Weights of a small GPT-style language model, trained from scratch on English Wikipedia: 13 layers, 96.9M parameters.
Each number is 128 + 32 x the weight over its row's rms, rounded and kept within 0 to 255. Layers, rows and columns count from 0. Numbers have three digits each. The size before them is the row's rms in percent of the matrix's.

# layer 9 attention output (transposed), 640x640, rms 0.0364, rows 212-255, columns 448-511
087:125089107094151089095173107178170126063083136150107155135133133146118121158096074112119130144123188173122129166111174094114152167116113139153121128169112110121080065147075255099097147125123036
093:121154062184135143055166155159142144152143130147149106113079114121127135161157121113106160132094132177133146137143087062114135063172136153154135112091152128131162121134202228117137086095149171
092:156197127095146108105156050152151140048084078079121122136169083121154094125102131075121179185172165137131157192087094142107166155141083118134146166110116125117156117134130003125124178155033168
093:150150140139163096125121108117138135189102129154127165110100118117127146099181144139124094144143137171065095102142139115117167203089152142146114125113120134095094143080165077139114142162124104
090:103071162145148160164060189161178097192058128162206102140141102137084150153082098095139093093097117143139113155112135151172076110144090157133107164131139128119131124180159000177130117155160066
092:141155122159079077102125032124093119106103169148109117101164173160156172144085140132127155163154079168146155144161174144147149156101023136094123072139095097172144150121083114112151165124130131
089:137133136114068138134158099115076132153162132138135179126133081187131090103155144134092086142143058134100164131126099127137163070083137157171115102126100117121111088126187066134148146105156217
088:106151128123126107105140062078107144116122176097164140113058104114063164205200135103181070197097140149131146165118102103131183090114215135126109056089163153087114146133149059207147167127119077
094:114125113145147082162120187112091108056107135075104144139097136106101146132082125156155074134121107173125146099151152114120120142092100101104062117169092136151109142139172004067132150144137116
090:154129146144146158064084071152119125095117127089114133116083116075097106162171124112135101174086142118128167147137117104175117113103085111155191169089092170109123118153119178121144087068120072
098:087092056150176082095070178178136097125173152129086148100170137160150166117148185121123106078138181116082125166137149122140035171153142190100124132120116077132157110114192151099119136118092088
090:130127190142123101139142109114093154160169120112118130121126031120157142144125165085124070074060113136076129115136157074129122134106111136057132149066083162113130163136118240124069103118144145
093:177042174163140111159080150123213083138100136167068133070151077125155114145091140095104095113096176093115165098124126148165094146173089120156118124146094173152157103094097013128073155105105091
093:189156132186121120142097157104170128143163139121178085153110146095105106170171089174120155082111092197135119099095074038106161158134110118162093069130100134154160104130077039167137124069141178
091:147141067152156152075149123133175139100161107104159111093082097176119131161233101123128141117114168120134130148136064131138100097131104139122082161132165137099096139137126255131151095134128134
095:084066128085115098076092103139131122149107158103097130087135120151079177139163169140147091080145179133166119092194146137136146096090162067091108152088110143120149125124118175122144166150116080
084:144102055147138129131120123088163094196164075146155091108080175097141131188136128163151148111143145150159114163091168096100098111180202129099148041120146120158154143188132053124200068127155143
094:124133174148177078122148132105126116110117099097139112138123105111155078074105124143144177141094218160122186110113129094142129145149142096159138116112082126135139120113069062143142179101098048
093:120148192134135072155086138101142151113127126100092111146128162134167081088160130090100099119120122134117112122167092145107164138110170176132128133132118096138128126097113202061159117129171115
093:091147038109150129157088154154123075178086120178091116155090133126142161084052123141195058154148160114094113143106139070109118141076141105065085120138118161148108166174077110140102094107127074
098:120118175156117209146166078105142111109150108187165186139080137113131143117069112154098124121143187082111122124088114128113089192149115112127072113119124158165107171109110018140145118119122173
086:120124130152114135188135062156067069114123103132132094145148101075153127115092123103147135137151167106128100123130160096166176177096152060160180122078138114191175103083140118168147121187108080
089:096104114128135137152152138125147115105100092149129143155164178110134155081131172083116087166139211114140214162115159142077151178106157117128117135115089140163110094164148000079112105100149000
089:100146091080070116210051133134117035185075098111093144150171104162156122115101117130146116180194155100073117098168181116109126155123119130123142188182092118041119082195128063104138137136113067
096:094119169084147110166154128130157082160125100182120120080209182080103137104124103135115148094190107095100137087127160177134149109117122107117012083153124084124126116180120032118123177108162162
090:151109078168099170134139146123114116164143181119147179140147201120172117121118162147150098141126083104140158118136158131084087157096083149098146141116156172146131145143125078088202123080105212
090:074103141128134166130133145092098186093125159112160141089108108144055126116112174108178165153063172134130113102158136201131191114076145065151187170106104140132116197160125255160089073115134083
096:141144113122117083165126142170186095074074129152164128090219126156093140162076094093048127137174174093086197145105070104108092107190164113084099166150141161125121090160148123114109129135053145
091:123098167084135145094121232134149089107126128138134152127137072180118180077116094088173096058096157095107121112125130119163075143135139161066108173137129127102132123160168021105132077131090071
091:158184132161157057081141168116099111064097092114127053124130139102144148124133058166170163150097255076088159174117109171058164089178127088157090144123117161117097161152124202098087124130140068
092:127101118100110055156114085111131188088082129180134128134170167094102175093143129142151126181123116149129155101113127167100130149143140105088105125157187165135146158090115156158109138089185123
091:120094200136135171137186107135146150150171103170165109024081186114094154122121197132097123053136122201156105167143121122115145073167199152151181106158156098107128165152186240137161104096099118
090:104108153114119175120117141127124170136125143067084117168124083085164119126072119116133138146112190073136116105146114187147143143119145097097204141137109145133133128128110064116071143166105077
090:064061133144115081146135123149167069094130149103065166100115148120125223183084085113100140122090173103148128128112151125159131138156114175131113146165128119087117107076182189124062154124129081
093:110109197132078081136144090137181116200116157150093086118143088082168118157170149105126131113187165122078173121097081130158101218097137094082135110163167135111145128120079255138156155119079108
095:106192114143137174135119124164105175148127069159198073135134108179129117097121062147144169132115184127092095135071108110124100132087162103132149146117148166135042166124047162174117095159101096
097:151194079133212125164119181161139185124146143189098123158098126163098156116155089162148074176099176149094123111157115125173104117125157090175063148142108151103127170114177255152066096159154083
088:170131135155151112205065154097094070108129114158131120227125125111156112077118146075089134164106130152179156100114107070099137129151141101104145137123160166119125112158108084083114148127116130
091:173097116166139086159117139071141145102098100136143077162189129129144087119133147144099109129127090091136165129109128078116156075143129177111144151142146146129111109151138104097169119149151125
091:128121118146149126042165168116124156126114120156101196135097088086135116151144122109134102129081129118144123117128150128046145122125084183133102136115079108107116164097177099094118119113165170
096:146108135116190156096064099113143166123126123131118035133104131159104119083172160163123071120116144146166145162174113124107167098151140133147133106116123148139192103130104090140031135178167042
088:153146148093155115094153136158094118091169140119125124098118096094136139127099107184144125116125178146163108165167104122129139069105200133114122114137102148145166103112085148154168129118143024
092:139110145091091145191074161135118125109137193122132158164085167115161111106153174077162111150194130134136108108107138147117119117129093124064169163116116059128129175079121196144096146092129130
093:132097105169113085137150082113136128145121090139156093124135105117089095150163107137156135106101117103083137126152132168144077094146101120156135134136075139145144087084117062154087129113185159
# layer 9 attention value, 640x640, rms 0.0424, rows 213-255, columns 448-511
096:090129142102075105181156067112158154154188102105125106160111094123113097119142185119163042136106125113100127057152120149126149122132090135129101156151123146143160149148085148114177144152172116
094:128138155146110160170084152154179123129210175116136136129117056115155127141173116133121142106105152140125226110110125126124171105125099148113074129219086151156140132069176132178105099147189139
096:139094137098079111110158137130097092135164126135139090108109120129121152170113128074112149180108128128099173130130097099108176104120090149105125164191154126139181134142145140165102114141106112
093:116137133170112096091158119078111141074153099085071152116078163108169117101165138132134136148114135065117125183081148119128223101162182110119134090151163130140174176096093161135123099126140145
094:177125156094096127092046186143112154204099073134103112122186104123122104097143111083137178105181134098106128156086080118069086090140203108149150145110131166131070084091170136090135144169171119
093:110108104122168165185155105090121153096123122079174109115033088075111155117145097106149133114144115132162094067096150163086118188157087135123128122166140100079151097081121133118087138145121111
092:132112118091139154142174108100117089080149122142079087185143181143150126084085120207066129128107097127110074084194133166065102193120049168120119187169046151170099132162142112079120156154099124
095:096116078106116158056183161213166101168121132182159118126165169139118088076116141061081142160126166133064109142167110167124114146098177164118150159079125162131186130099084130197149162068135106
092:082129163146112112187172145169139112163097164142133163122107122141136166126038130119114127117093097160165130115123066132064089173139089108149111081172170086193096152137064136193112148181133175
098:183144167088110135155189064143127137204128091144159097149128189135139104077145117117118153093172156153146154133160100105080177108111097092155101133196106118143144159107122149164116109131149129
095:055129155079138113119096100107198145105125147105156078105159166121086127134152109114130146199081084154148086136104158141050109128128177093209094138177123154189131131075191115101165097166122137
094:084150166109127127126196089144095091116146060153094103176099168135115129094161120143132215106167155159136107141135120107145076136112129153083112118100159102115087167088159108150206077136128098
097:145199155118092103118178083153114125080113145115039139118121127165160139141087146096122103139153132110106206179112098137123074058129093116154142142111131116119106204113184115117126111191151115
096:090186177087116126204127150167097167144123086102131163157120086065126096150138086096140101102149129116175142123122144139106102162078159103171176165105085061117127125116164132140099142122122098
097:170151152171116147171145186123118171097071176152141096137152146064103116058148084151108166199162073065128138153085080126164144155126085128202170111117119162175180065118172132090172165096183137
088:155168173179077076130119111162108083097110137103120113106132153207098115074181093107155078124090081089131127136196137174156126099098080122145089119124102158173170151152101121101110221157125096
096:104159105095149149139082104165154096162196152195133071107150182141120167099132172146149150178149076091135132127122131144089127058143123094127105095124108114109080155132141121132077090163125138
094:203103118177061110097173080105141113096139155126130153108157195155122124154071099181131173149124152128083198138064143106101102072140143070120095129109117163128105147152117128133092162107120123
093:127124173161128173109139097112137158089155173117114130074116191138106107133201149129099127109165152050157098150166050145171135134154110070135214078157113139146147140050120123076111191157106155
098:058163098142145092122145110163113132125152148137059112126103096080151120162151089141145177176099144207173175127111116152104129107099115127152206055131158076096089145151117168112128138074093140
089:091111110202130136075157149156131112118119120165131157129149162115130123145152101154159090197102097177139148184171099159140086161122080137075125081175165113105054112132130112106166142097099164
090:210122129164159091091120110184123068197110146118116150132031164121155134114142112084097166112148089160064093124159069141136218045131069115105101128169131191104163097126108129190106130165115217
093:131121186107189138078152142074137159107165158116101149095137218144163117161143131131088175085111112106158089156085145118154185129177148095069110102106161151166125108072052074135076112150152135
097:209103125121054081132131165096116152081115178112118132091112110182136099118163134110132154091071079165153099144088125066156193117129137120131142141162138113114160125098134091098131111108113142
091:099175153127219140064120112076117144123100037114070121135096122174140115118049135082124122125174137163126117179138133160103155102149174144155131131156132099124113154116110171124082144113140120
091:164109133153192121091101122174183080146112121158121062115194153096146115117141097206081115191142105124141120157125155078097077133163199160093101142133107146147211079152161128095147174103125144
094:115129159054084133120091139130095114182171145127039157141124112110110109171210129164090048064106162229126080114119148128211176135115072160151140102154167089126123148103100138158151140106178130
092:164120113105143184124160122090145166172093115147072126137191166067107104166155124116095092128117144109112124132120145134130176103171134157142122129140163135148165112127104177110124118094176155
092:120098108112146140118131072166121154125131133118094154169189108174097140126141186142090135111118092172129150152174081121165126204158145160027091144141123155160123114151109113186121086100114126
095:133151184130071129124134153146150110147125161148043148120131105061120148223108123154088079108159170122101145127163150122186084113089183177099129119095094090058114132180157147121156112118139117
092:083167062101099104134126174102129100087104090129106077180086099123108125113110141143126117182105085054137063118134133116104091121121136163079136163101134087144140139125102153151099151204198098
093:178060106114184145081118134115169121161118098149197130094141139215133135160208103087150119139150083168102121090130158097120156104147080156157090176109145130106109079123149135173101146168101190
092:162133147104139178160184145158124218133086057114145134132106139140162117112155115106127147103136086139095091141131070126056107111102079105112124120092138135140117159153141118205126123164106178
096:136181149121096118127046136036118150118163080111126112156131131134125132146059108119143145165146118074163134156137128127133086049081180143169135147118078112183128129112135116117136128132169114
097:168144152119159064153114116105220087103175158182106161150137129087133117152096140119128127086141160137203160109155134151093154101186097108096126115117120117128153174211169122082118127104118124
097:103128192100128186121166108124098094110138177081174137097134059095109131136131158132109136171109105095159107160124126112120125121123084126125138109066105143138114162169086092143161134097146144
091:120104117138119146095154099089150147162142116115101136061169174118126141154132118141125036089152148059095116124112187158164162148115183126126062126118152174139141134098123137191141101169113155
094:118093126093146085103137116182117135157113154134151101082081143076125187136105143095110134071125113151137065116195149123182091116126170138104126054082162153108145108164160120095065096154092155
093:182170085201168113207102125199200114115154134096199131152084149111126170126150170156137126144163134175123116125131108122132128126125065105159148138165160139133109061177132115152090105121084085
095:153170173104105075167160143174168105121124213136164102135113135125075141144097127124103202144157125073082108069057178121173195125092135132135081109116153148180128186115123135127168111171148151
091:141135107143154201114121154087168174099131142158133141153135147109107084076127143172157123150146132094107145140104118131080088135096073166175147153093194115109164154164209126075067162117151144
094:149137116190121176057184104141098158153120114095172161164103112050134140113129123123081109068043132092163150125183073121167179144099140055182138084127131231164109081173098138132154090124093170
092:075188104142118161115146164126132138120112195138078128102139117101153191108088194134108127101120110114178120108173147131126158168112156164138134127156139163085108186178096098111145142123096096
# layer 9 attention query, 640x640, rms 0.0416, rows 256-319, columns 448-511
098:129155172106224168156111187110083132135098092136104117118114109125137182144096182144143134116113086158134108120163122094113163161105083150123098156107146091113108143143115106145127103099157144
101:108163151120120111144127138116134100074164175142111081174160086080106095081171143133148162185165154135062148118134151140122114161128091161174135081079094143160123160174117132097177080153092097
091:193217111131088140182118111122134145112138136114098205127136080088129100171138138109069183141159084109117182126104111094097181129117140120178168142086120113141151112115110147129098155197143133
090:077103087182149164132156101137139129071085131116088138169066158159062164127154122174102137192189100126098172072167123095094181127102217074116211094187109162156096054157132137095168152172108169
093:116134136150134185150195147139088150148122108098159128160127102227124163144110123174120168084057133088171143099139172097188164112119095117096124138129152112137189143111168098126128130098160130
090:152138155129113141141138117181092148132140099155145148085140155081103176142103192101166123115117147109120152124125173078148117161137158153093110156096155085109143120139148174087112120125158132
087:015147139112092129189156150098135092128112128197144086156165132076112097090134137169188083132121184114086087133147114164142161116201211152120150062116095147175113123172089116167094071098141107
095:139143149124152147123129175187120153141137159073129160091130112165184114154115121087124089105137088044168180122075123065229116135131094163110143151138138129128094094122094102092093192046119136
093:134118110128146114192127124143138201098129124137107099163179154095096106099095103081098149174145141133125098097190128142066130070110083131098227060102140177131137125146114105105130117225174070
085:122143112060166138178152201106089151103099130178120148117084104073187120130097139129117190152153116158102033141108120146134127107150102136156110135098160125105195134117155200135095139172161140
097:114123114161113074100154109119142119180090113089173137099082175143087119073147143105156090122136152154128134062103210183153109175061133172163081134147122170094108069154084141166142156155090091
104:137126132091110158154126144110154138136093157160135112132106120136178141115190126111063137164111108162062054114147111111084104099169108161115138137119138137138077124101175124134194167127120115
091:124057135157136104073155157086113096113139114104119105133109144130176161131145082146131140156120187156156152134089156172147084073171133151086135129112109207088084138087095149131080119080118124
093:109148158110136124155157096099156157182055165140120160072113138123169124165096168168120091093128108153075190116105185074122119139106118109135121140104120068136109186107174138123149119161145172
089:114152127097155111132121136102074126159166157144122126131085131108159136176137108138149109148105111061170149176085120052150118146192125117086129191108163129088177126133140173139103175114131106
090:109097184066141092113123111077174098105134161103140109134130090162138113164091104120091122125107133117175186176185102152103129124202145137150141122124104133162106134131163152145152104076171120
094:121130132148093094120079176121131157135090169124084123081104133165138127162120107093202157131102150143122123123127174129144130131105129157149107134107147064079139126071164125141162112102157094
088:134122121101148173128107088146142114111146070085094163116176102200163154166092191074113120116105096118148127078136086041100056130056140165097097142188143128117152164076170155168117169125101125
090:131107150148167109156100074173118118161115154096125097202088058155089104205129178150105107124096121127131138219199164181178134135138188159168101083132113136118170113099127100099114136202112168
102:061152143102109141147078134097111165109118131108095125142151141128133118101174129130096097120123142095162152151158097116110156056162114155107199089128077157079108128179138141120146100153151125
093:092062076091151128165146080117125099147091117119100109149127179105151142111148117148216159075093104072166103079140125147082125126138091126199130119141133115113106155142175117124111101098133157
097:104133124142101172094112164134124119125164083172120129119137148132120174082104089148120099155092138103103054182138107116172108117110153142145121198107132152125171130149102130194171130136077119
086:124093128088079088159102132085114110100113103164139167143142072121123061088132133137127127163156145075098158128129114117102125128132122160122116086131133163144118128167095113110120053174133130
093:165160174124073169069119146161163173190185131125101089108108138125071123171144109163107064213124127105133101140074163139170122124109131135145100143139185149060100092097133100105168138135127094
092:156150142106121163082154199106146137118109142141115170102110130110106156128136127161108152073102167082097167119081166138117090122166058075162126183118124112116147108142120152074095145179098154
094:150170150129158120171124122139039156133084127139137138112111173112113124125147154096190118115148160155148115157120179170127096120125100123092122197094110178149068134114177134137127139188118087
094:172120149157123139102100168145080127101112150092091125119134058135161134120113129118136128106135095132135165142152140118127156139104051168169099167166151116143186092139052163134116126092131125
088:063094105098126072162073163137129121124113065146102131149127185156196096100141108087154103173117132201075094120194172191101146084093134131112127108078137190154171088132175152166094076089175056
101:136118135178131179138155138174162137158145165135137176083148098135103084161143132158195110093123146137154174123116168092164092183078104163133115210111170115098086127075145131126103164197132201
095:101186148057141190162142115116167161120141123221143065181114168172107101122125082057205086131135128140080105134137116105075089095117082153171092145168156157155090127150117126134186076169172155
092:144160176100148113229105093130068144126088148140138112139100180116147082109133116081233128117137163042126133157082094117138131093116123094141123129141078142074147158158153115140086116127129083
091:174119164122107119122146082139199123153137108124168142138158103111090101166158143141092110100131144077086161089160091140093126102169161191114143082193128161178087139151134087072146200165076114
102:096132141125143118132175161165174177101132086144110114119110100148157136169179101148142142181133141126101099100133134123111144040188119153158158125093118177093067153115155118129144115161107088
094:096098110088101100118057125113185119102172113107122031149127158119109064096112136176052113147121118172126089148171097112124148123130158162103134085133127134168165084171133135143161127101137130
087:103171101164136140155126097055200134094127110113130156178148145098124141120112103115085083107124123089126119090169155147114143119138143110138134057065160150207090141157144094150129130149118165
091:151135099152144071114097106155157062100167090174118162144173164129125154127106186124120113062110062149104125095099191115155145119142147095204118081123132104127145094167155114152139158107114136
096:154143109170116163164099107100180120136129159149128143152173130167139087092097142116080100129150065143108143111090141111090110160096111132072159118124147128155094118139086102114154092178095152
096:203178127100138163113220131122141183095139120147090173136168096153155127147146150139119148112132085172149099146138129164079092166061132136147106051132099121183113117121060138104141130181132188
100:134199187122138117118130130095128155104066086080199132090147134167128145169161129158139114105108143108124161125094105095166087144164067105101117139141114096139156097146110112104115131064144132
094:151181119162103125150096165109127102132090167087129098121166094097137113168108143103048153090128122092157206184050104065137161130135133121061128190083103062096136147167159149087128140109183095
094:195155200128205124168147108179094188134107160118166149146127052167167107110121168096122105098146111097096141102114079082093138121116122171078186035135138157101133153172106093082154123206119107
097:128130168180112097172097153131128155096135082127119117128162112117144131128112114113155135125132175129074117156145123137156059102210102170134158100096078167177106091115115132111114071142103093
102:164188168163118144147148107155088128139106122059130159119146113151144144163099135076104141135119168124123119146108171094069121168062115089155090175099075142138137148123088141108040116134196082
088:142146092171098117092183111168178107139149125096088086131145121181055066107156069157119143180147154108149101122131163174118080171141156149124105096124119131112091111151113064132089115124130126
097:116097162092131103176123145089108136105152111123125134120113132086181129128168155123176093132163135126079093148102089129108071097193183085162144117093144116151008132162145166128103077123102117
092:143094139123086150132184147108152125147137108087180166115086062122208183121130169134083141129189145119120073151110136138134143060107133117062186162125040104123073164142123179102158066091077089
095:100127165093127058191136128151125126154153149052100121079215116131109148115129193109150144122085178090158108105185105079133104178133123140139125137110135155126149139105172142116111085179177087
099:153149117163107099055168121140129110136168149111134113145124121128129089143100142144155103116089103160169140112072190137118130204104132133129059173125170060173120124098154124070117175150128129
086:167174139148180119147172141124137144142116097062104219110178173161129120115079101129083122121091097112173158101118105082107149147144143138174164137144126102142168109147149183146120190175205118
093:131106117145121123117124057144101113091186084121099137113130137111133110172103115080175109084116122132160181142092163082101122113100144109138077125151128090140141114125123128106133118070122106
091:136104095135070089166158151170079067113134058143169110143118135164113189206147195091157110114115109054082123169151108123121116136188121108105117143126107185097096131129162158145123075125180116
093:205148120180107140107120101094093108145141100154096118153116129074159091143139128129089114074102142147121162099119098129158146085147117114143186064109086147113117170123158121089116122166114145
092:122175170109096090172082127129089122133171208122136133110182127127090127119100174070121081125141144141088074091174094157117071118119133187108148127158123156089093138085128112180126088162090067
092:079059141120159120166132176097121089099131155135124120121113128126113153120078072180109085225230088132177157118154079162119127148107142154100154155130108155147093189072142153154135164089116126
093:096195081142092115101138211148102125112122130082162138131111080106180173153153123088169167127076129099102168216105164120161138063196106073105153179061121088154123133146114160125125075067136112
097:041113083126112146087101149120152134146188113120080154131095194109093110078129155184174101168160136108080146174086120161156165108179113152099127098073134155158118131113122103146106104125169164
100:125113154119126123093116120182116144116077115154142170164082123108135098164115060132173178126125140104118140127104185148195153140120126126142108125097151120081169123203145154148180117136161097
094:141158114139116153108067150121085109153159116170110153086071134107087125122177147104138160164100133119094133178117071131113138106217091133185043133154128129132144095130076127084082128072132091
091:095099111155144118110160155093175136175190200150128137136114125138097099149096119150124103162114125147070097101147106117170143208155090134099170094147138155139136123124172146134113088144099162
093:104117114167128143113174152138149119142122095109073100117108153143143156075138093175097117127134148107162121110077156124112155109151137119105105106097131190149100130096083131173086101107143114
091:106159170132157132116152177146131083172175121119124176139064170217140161075214091134084072113130116054127102160073154105156136103161117142072104140120126107129166104153091126129172105105121122
091:186085118119036089146200124080107132127174117085145139099099130116135157107173189141158091160191122160140094116154117154133119154151158151107177058140097139170101130097117107158162129162112143
094:174172159165141200136101167156103185086180077140127162130136158110129101104117076066150139107153163118120119126149109131117110161141069168124114127180058124100151093120086146096146113196150153
097:189175179143111097156163139087135137124134115139119136066125101114128069151130128081102151127175097112120117111054128112130192119139143139139132104136137137131178125189056104130149125128176131
# layer 9 attention key, 640x640, rms 0.0409, rows 256-318, columns 448-511
094:135150147158148169144126130114114119126113121133140150116152108158118127108120091086081135165096136134145078132137100087139151117098123165181138143098095159119148073117085049066157089124151055
100:162098100059093136084142153106071145139130122136154164131163131098068094113124181074150156097133084128114131160121141153029111050086145137152127110133082090112110161161191119107106146124108190
087:128137206119108135096116211071140153194149077134134111124084087136167099151138110136119099103160041110123140167112152104087125113189129138112131162125131126137117111112133141187118064122132102
089:101127163141090085069109119118171087181128135124144137126113098168173175137136138172112089083122177117154051126116094085130130052191165111136124149147126174091126125122095192159159124093100167
093:099087185108151112135088177134056157143079106143099058128121120135123154133118122120102108176135169080176144144183076133143122116112099125143136175192141121117168188173140142116067152145142072
087:175115170130145101102147207149168131090135126172157124139125204093084111188114058153156149091131144115102084151169106155149144155137159142102129126142064137093108125147138154130132137198131096
085:130106157120116140153095127126054099164108150180098186138134133080113135090110176214114127146057093109143121155087124163161153121130200141105118077170084099130143135144107075144086106141170165
094:104084134154156088155133155095128134111169116099137166129115135148134121142167094093173172050121117106136146097103098130168115137161127154156201099077088143120145059151123070125132146195193117
087:149121114077115149215120141087080151130104105107175170193147127164118082120132183096121149092100168101098152113116192102086080112091102153097127106111092163180139165074162150128073123219130153
085:165103098154099124138170146147174136127142127156165127116141118068139111096119149114123149120141075188144123142155112145145162117125128114108088140139164124132116082112139136127100124197125196
097:107119154136133079124115088126079089132124120141177080130125144156158137105126147125083098147112123146099165063126111164194138108145143183108162181127138150128106124174123222147160177141164138
100:141117170109129125102144099120130133135172152130137117154157142145131102081135132148132133164108007114108103123132115178125123097136138123079098125100139132134145127099131070131160126158160220
092:107118046167110149142076101136089089122082080049106109166087116141161097134106115113092094116148040133133144129112096128144129188137105125164163170152152126126107119176107110108114191102136202
092:115110136115128149111172184143123114128129132125148107131115121185121066124108183125122171116129096119121121100082124168088113135180061096108149083157173144127134109058126137110135060128129100
091:156151120120137128090185170160128177084118084085157138161164151111167112128171098153129121113150075141171143114096122136096145154147174121109104137118164151058139078142111126179165124199141145
087:200098126102091171126066093193084104092157109138161127120141176177132135110137129122085095113104170133139140115114099138150141170105156169129180040103043098114112088138085095172108124120165140
094:076129172115136110128139094147105116128112106182111080183134130081157165122184150112130118111172094142134126152112176138110141119123063122130192110111117098110088137155152138108120133168128152
091:134144163095147076128139076150182176095173051107121078128092153136133148155141065155096172149190103133117151175071119078148193128120060151125112108124142146071166109098152130116137104110129151
085:140084138084134143060120097089103100192107207079131096128099098117098108162104124138139107102086182064139107128125139166121153069105162110173162170121057107136144068104134120143136086105120143
100:128125113098147139162113125081114130144120150132155150108067095136162129103169158068088127137189105113111148164144114130076122105055173136076181079101076151090084105127127100190145111159155140
093:125093125108164132195089111073122102115067066110155140150134158216198137060191105170153139126134147165133180076125145162097101144113124090132140119120166125155132142129105122106146117087148105
099:108105120145158162129103097127154146164142099140096116045116125121111101073136116119131097171110212125104139153158148135086133133128123133158112106155140147101145090127118124177135141106146205
085:112191164140053112168085058131082122110124138092101153145124086154126162060124209064182090131201126097173167117133129102125068101132135159151103062067129082105121192218132137114075110103148134
092:116150114135105075087167105119099154161151137165113131034176128132074178114119196130119140152092078111169158093140113177151101125167187111157179100123141163108116118121125149178170142140155180
093:149105130128133143135144193121152140105141116180133143137128165154139119177103096192091119115143073127140127088150080156193108104075115119139144146081128114079154084141133123122106136137192147
092:132153129079147125198143084116197132138130176151121153114145147132135122101125120087200159154140126144176156087133159134180088137126144097103161095135143138139112140144151137139152144162092124
091:144129148123086091134160137122123145091139088125144047148092062051166141209141130182050120098177110169136116109198115068122103124109094157151104131075169150164184151116190179122134127080114123
087:106123140144145081091086114127054136162130103191133122165109113143131099107131147132133137087143177094125125115140183147132148189086147144118156132152128112144133107117164168103155147168139189
095:125138171159150199084164132061088119085104113117141159124160141176145150116109121118159117132135220157152130105070142169136072144144086126157142109098109125146156105164162114170099142196122104
095:112088126125146161183108126049191125095154156151112074108122192137094114142114153098119105086119082139113085158103162160093137085149155223130080119181069116182097096085117135138212077085152208
091:150152135101118062169143073082149139123131099158142114135107088149213123078133116071151168147165208130112166113133119109075115100066066104157129084092200110096127132145162101132122082094163113
086:112148177122182115161197124090102119158117130145145188136070071183178153091103162130157110124150152133136184159122122129142102118065140122107134069121101112115100154145203131182138157147121119
099:122146095140115112134108141150135086125150088172120112133097154117172078163135133111117165090133011142116089117145120144101152102165141136139125132136085153144089124097089117136142069163149255
090:127093127128118175097162012113123170131092155128113162103060144156138085083113203150130080110119135131123148124109174121185128061101137138120080106115095129129162116136134151083140134012154223
091:114108088136132170102126096145040140170079147147099131132148119129070142096096149101094069142123164052125115125146141159118105106089134179129095101105149133131103153129080107094117106113072062
095:141091098112170115106136085142089122136103083114100158123101111188091116155174128148168107113064133135129140160102143125178137105128174123094097091141160154126154048146131091117188110127185107
098:141122196166151110125136114104095183111128093157093142125121072165165094063142172133121114224161176182119162117081166137127095114094069065143112123193105154110118129192135105125125129075139043
093:175137170117136129089074164125148165151096140132154123099138176102155104159119151098104115159124062152153121157125129099129152046131128150097176093106154110165131147109121069152124134137164191
099:215144103173117208166104130108104160086112092152117166117106140107167078154121167192117147128091101164077141084107121118150086156171129124123185164174085151106128125125154126133163148156101138
091:156121133150171071121196187145175120123115131127166147071172146083144108117124110098137160081155097114120169184092135150128100118093159108033138142115044169096126119136148115129128147167131084
088:109101109067118088111176108038115137159145104093179098153138089101123125146080145148143155072135096092146093132127132153102114099124154163167105137098193101129116171179125060128094057191094154
094:107166142044068148114131135123106198154083143177139143117117126121117104162149093130133148110140077062137157147117149128132138081121207144179091130131055172141082118163169129139139046091141141
097:173185090123151155163138063103081127074107113126170088092128116099118146195118094076104173135140195107160124142106132080095157136134094124178085117118156144177162132164148214087112094165108041
096:097133154137122133126135085108086118154135120180108114128090114108136130153127206070169129134120225083086085086129135142162135081101155155144096127138164142146058171133131116148116139104143077
096:099075120106121127128107162129177119147156186112150221168144170130188089155156133154107149104167145135138108131112133104091121119082128125135121033143153103060144090131148081153125109039095173
091:140108164137063165161074130120153169143092098077149132101095117092211063111111149180106153158187032128149103119181114109132139146107166082122145116146151101141169162160102121099175159116171214
095:185184119060130107151164179159169138115133161173116131103143123136097146122153140120202196134110139132096118100136124127209130098139176081093194102090101133106177121104164183187136125181097096
096:074084140166096104141141135119097088129105091138158082103169158136092124119118103132150079119084207132150149088131059114168135137109100093113142133105156124112126167139113131117155107179177054
087:086189119129099082102187161137128119142104120087200114098106174136133092189142153084123109080106098135170136160160105165128100152167140049145164096157181099107107169083158159151122154172098173
095:187160139105092139141152121139087115099111125184058090135147097185116153148082068164127113152104175131168128112120129064085108168146168110133076127116167113132187113127130120109112103090174055
090:154066118043132107077138088133212160078117110095139122087055084065113136172159124108123220113132168092103092166175119135160176135112122083107097101147112195090219120135121187186155134070118089
092:106133108093141155146153148186091150140103152085089146106178126146154100143146067146132146148097142108113186107106112179127082098095135109114112111036171163127111114159126122122141116132127152
089:138164123108124153145137085085199095051194129105109105084111125121084140118140160106155148097123118113120143133118098170105167100093102126117175156107112142162081133141166160103149111122103157
089:096070112100086194144080141099135139128112175124114154096161131116113115083152106125111108142149117173128107113116102115064147150159178128162119184141117097169101133110089148158091170127136163
090:159156120141123171164137198151102099145056103145120139130117142107144161125119125127149129139174101134126088131119118091166134148065200158143127083123101095127154081138113089125119146158120137
098:117123110105143180127025100140051198133073160173151134103088140145149081043161176145133073145137079114089204046151109129120139157077213123146147119174097140134064128140099135168126094115147145
095:125124086110141120114119124128087144138147097189107112148147159107085205121142072201120124099092148083109114142204168116144138193124118112123131172075126119124119153115100168069171089155134118
091:141103108056124204102156105149083153106159137081094119094154121095118091186154157135135166162097067126121188086131094119133129117143138127153079208150055121064095080133080119167136087166160151
089:090140148123098146107139128143104185131114114104165124092063077171133089121099127118116098104100164110107108125112144111163139148128046154122128168132133164178123139144178132145155089139144139
087:165126086134068149119074135133144148136108126131118104066160154141119113181142143150074156116148078073146154143109103114179175169065166130138095106115124150114145156142128189091133101100120140
089:125194120137144096146104124239101143099164118143153155098097109165083151109147117098016087096140089121140098106090114118103133153191133104118177121103143174152143097189103129104152140094189127
087:126141100172098112149069082197074108157134126086117168117148108091124098111082144098106085148144201110113130075108114081154149105130106108164091093149156109171180186113139156142115131040132113
091:192133153176135136163124129122150109128194134142107094086173157141060040150103149135166156114094092118130080132136158109101120128150088132141133144139133142165100121177135094127106111056141167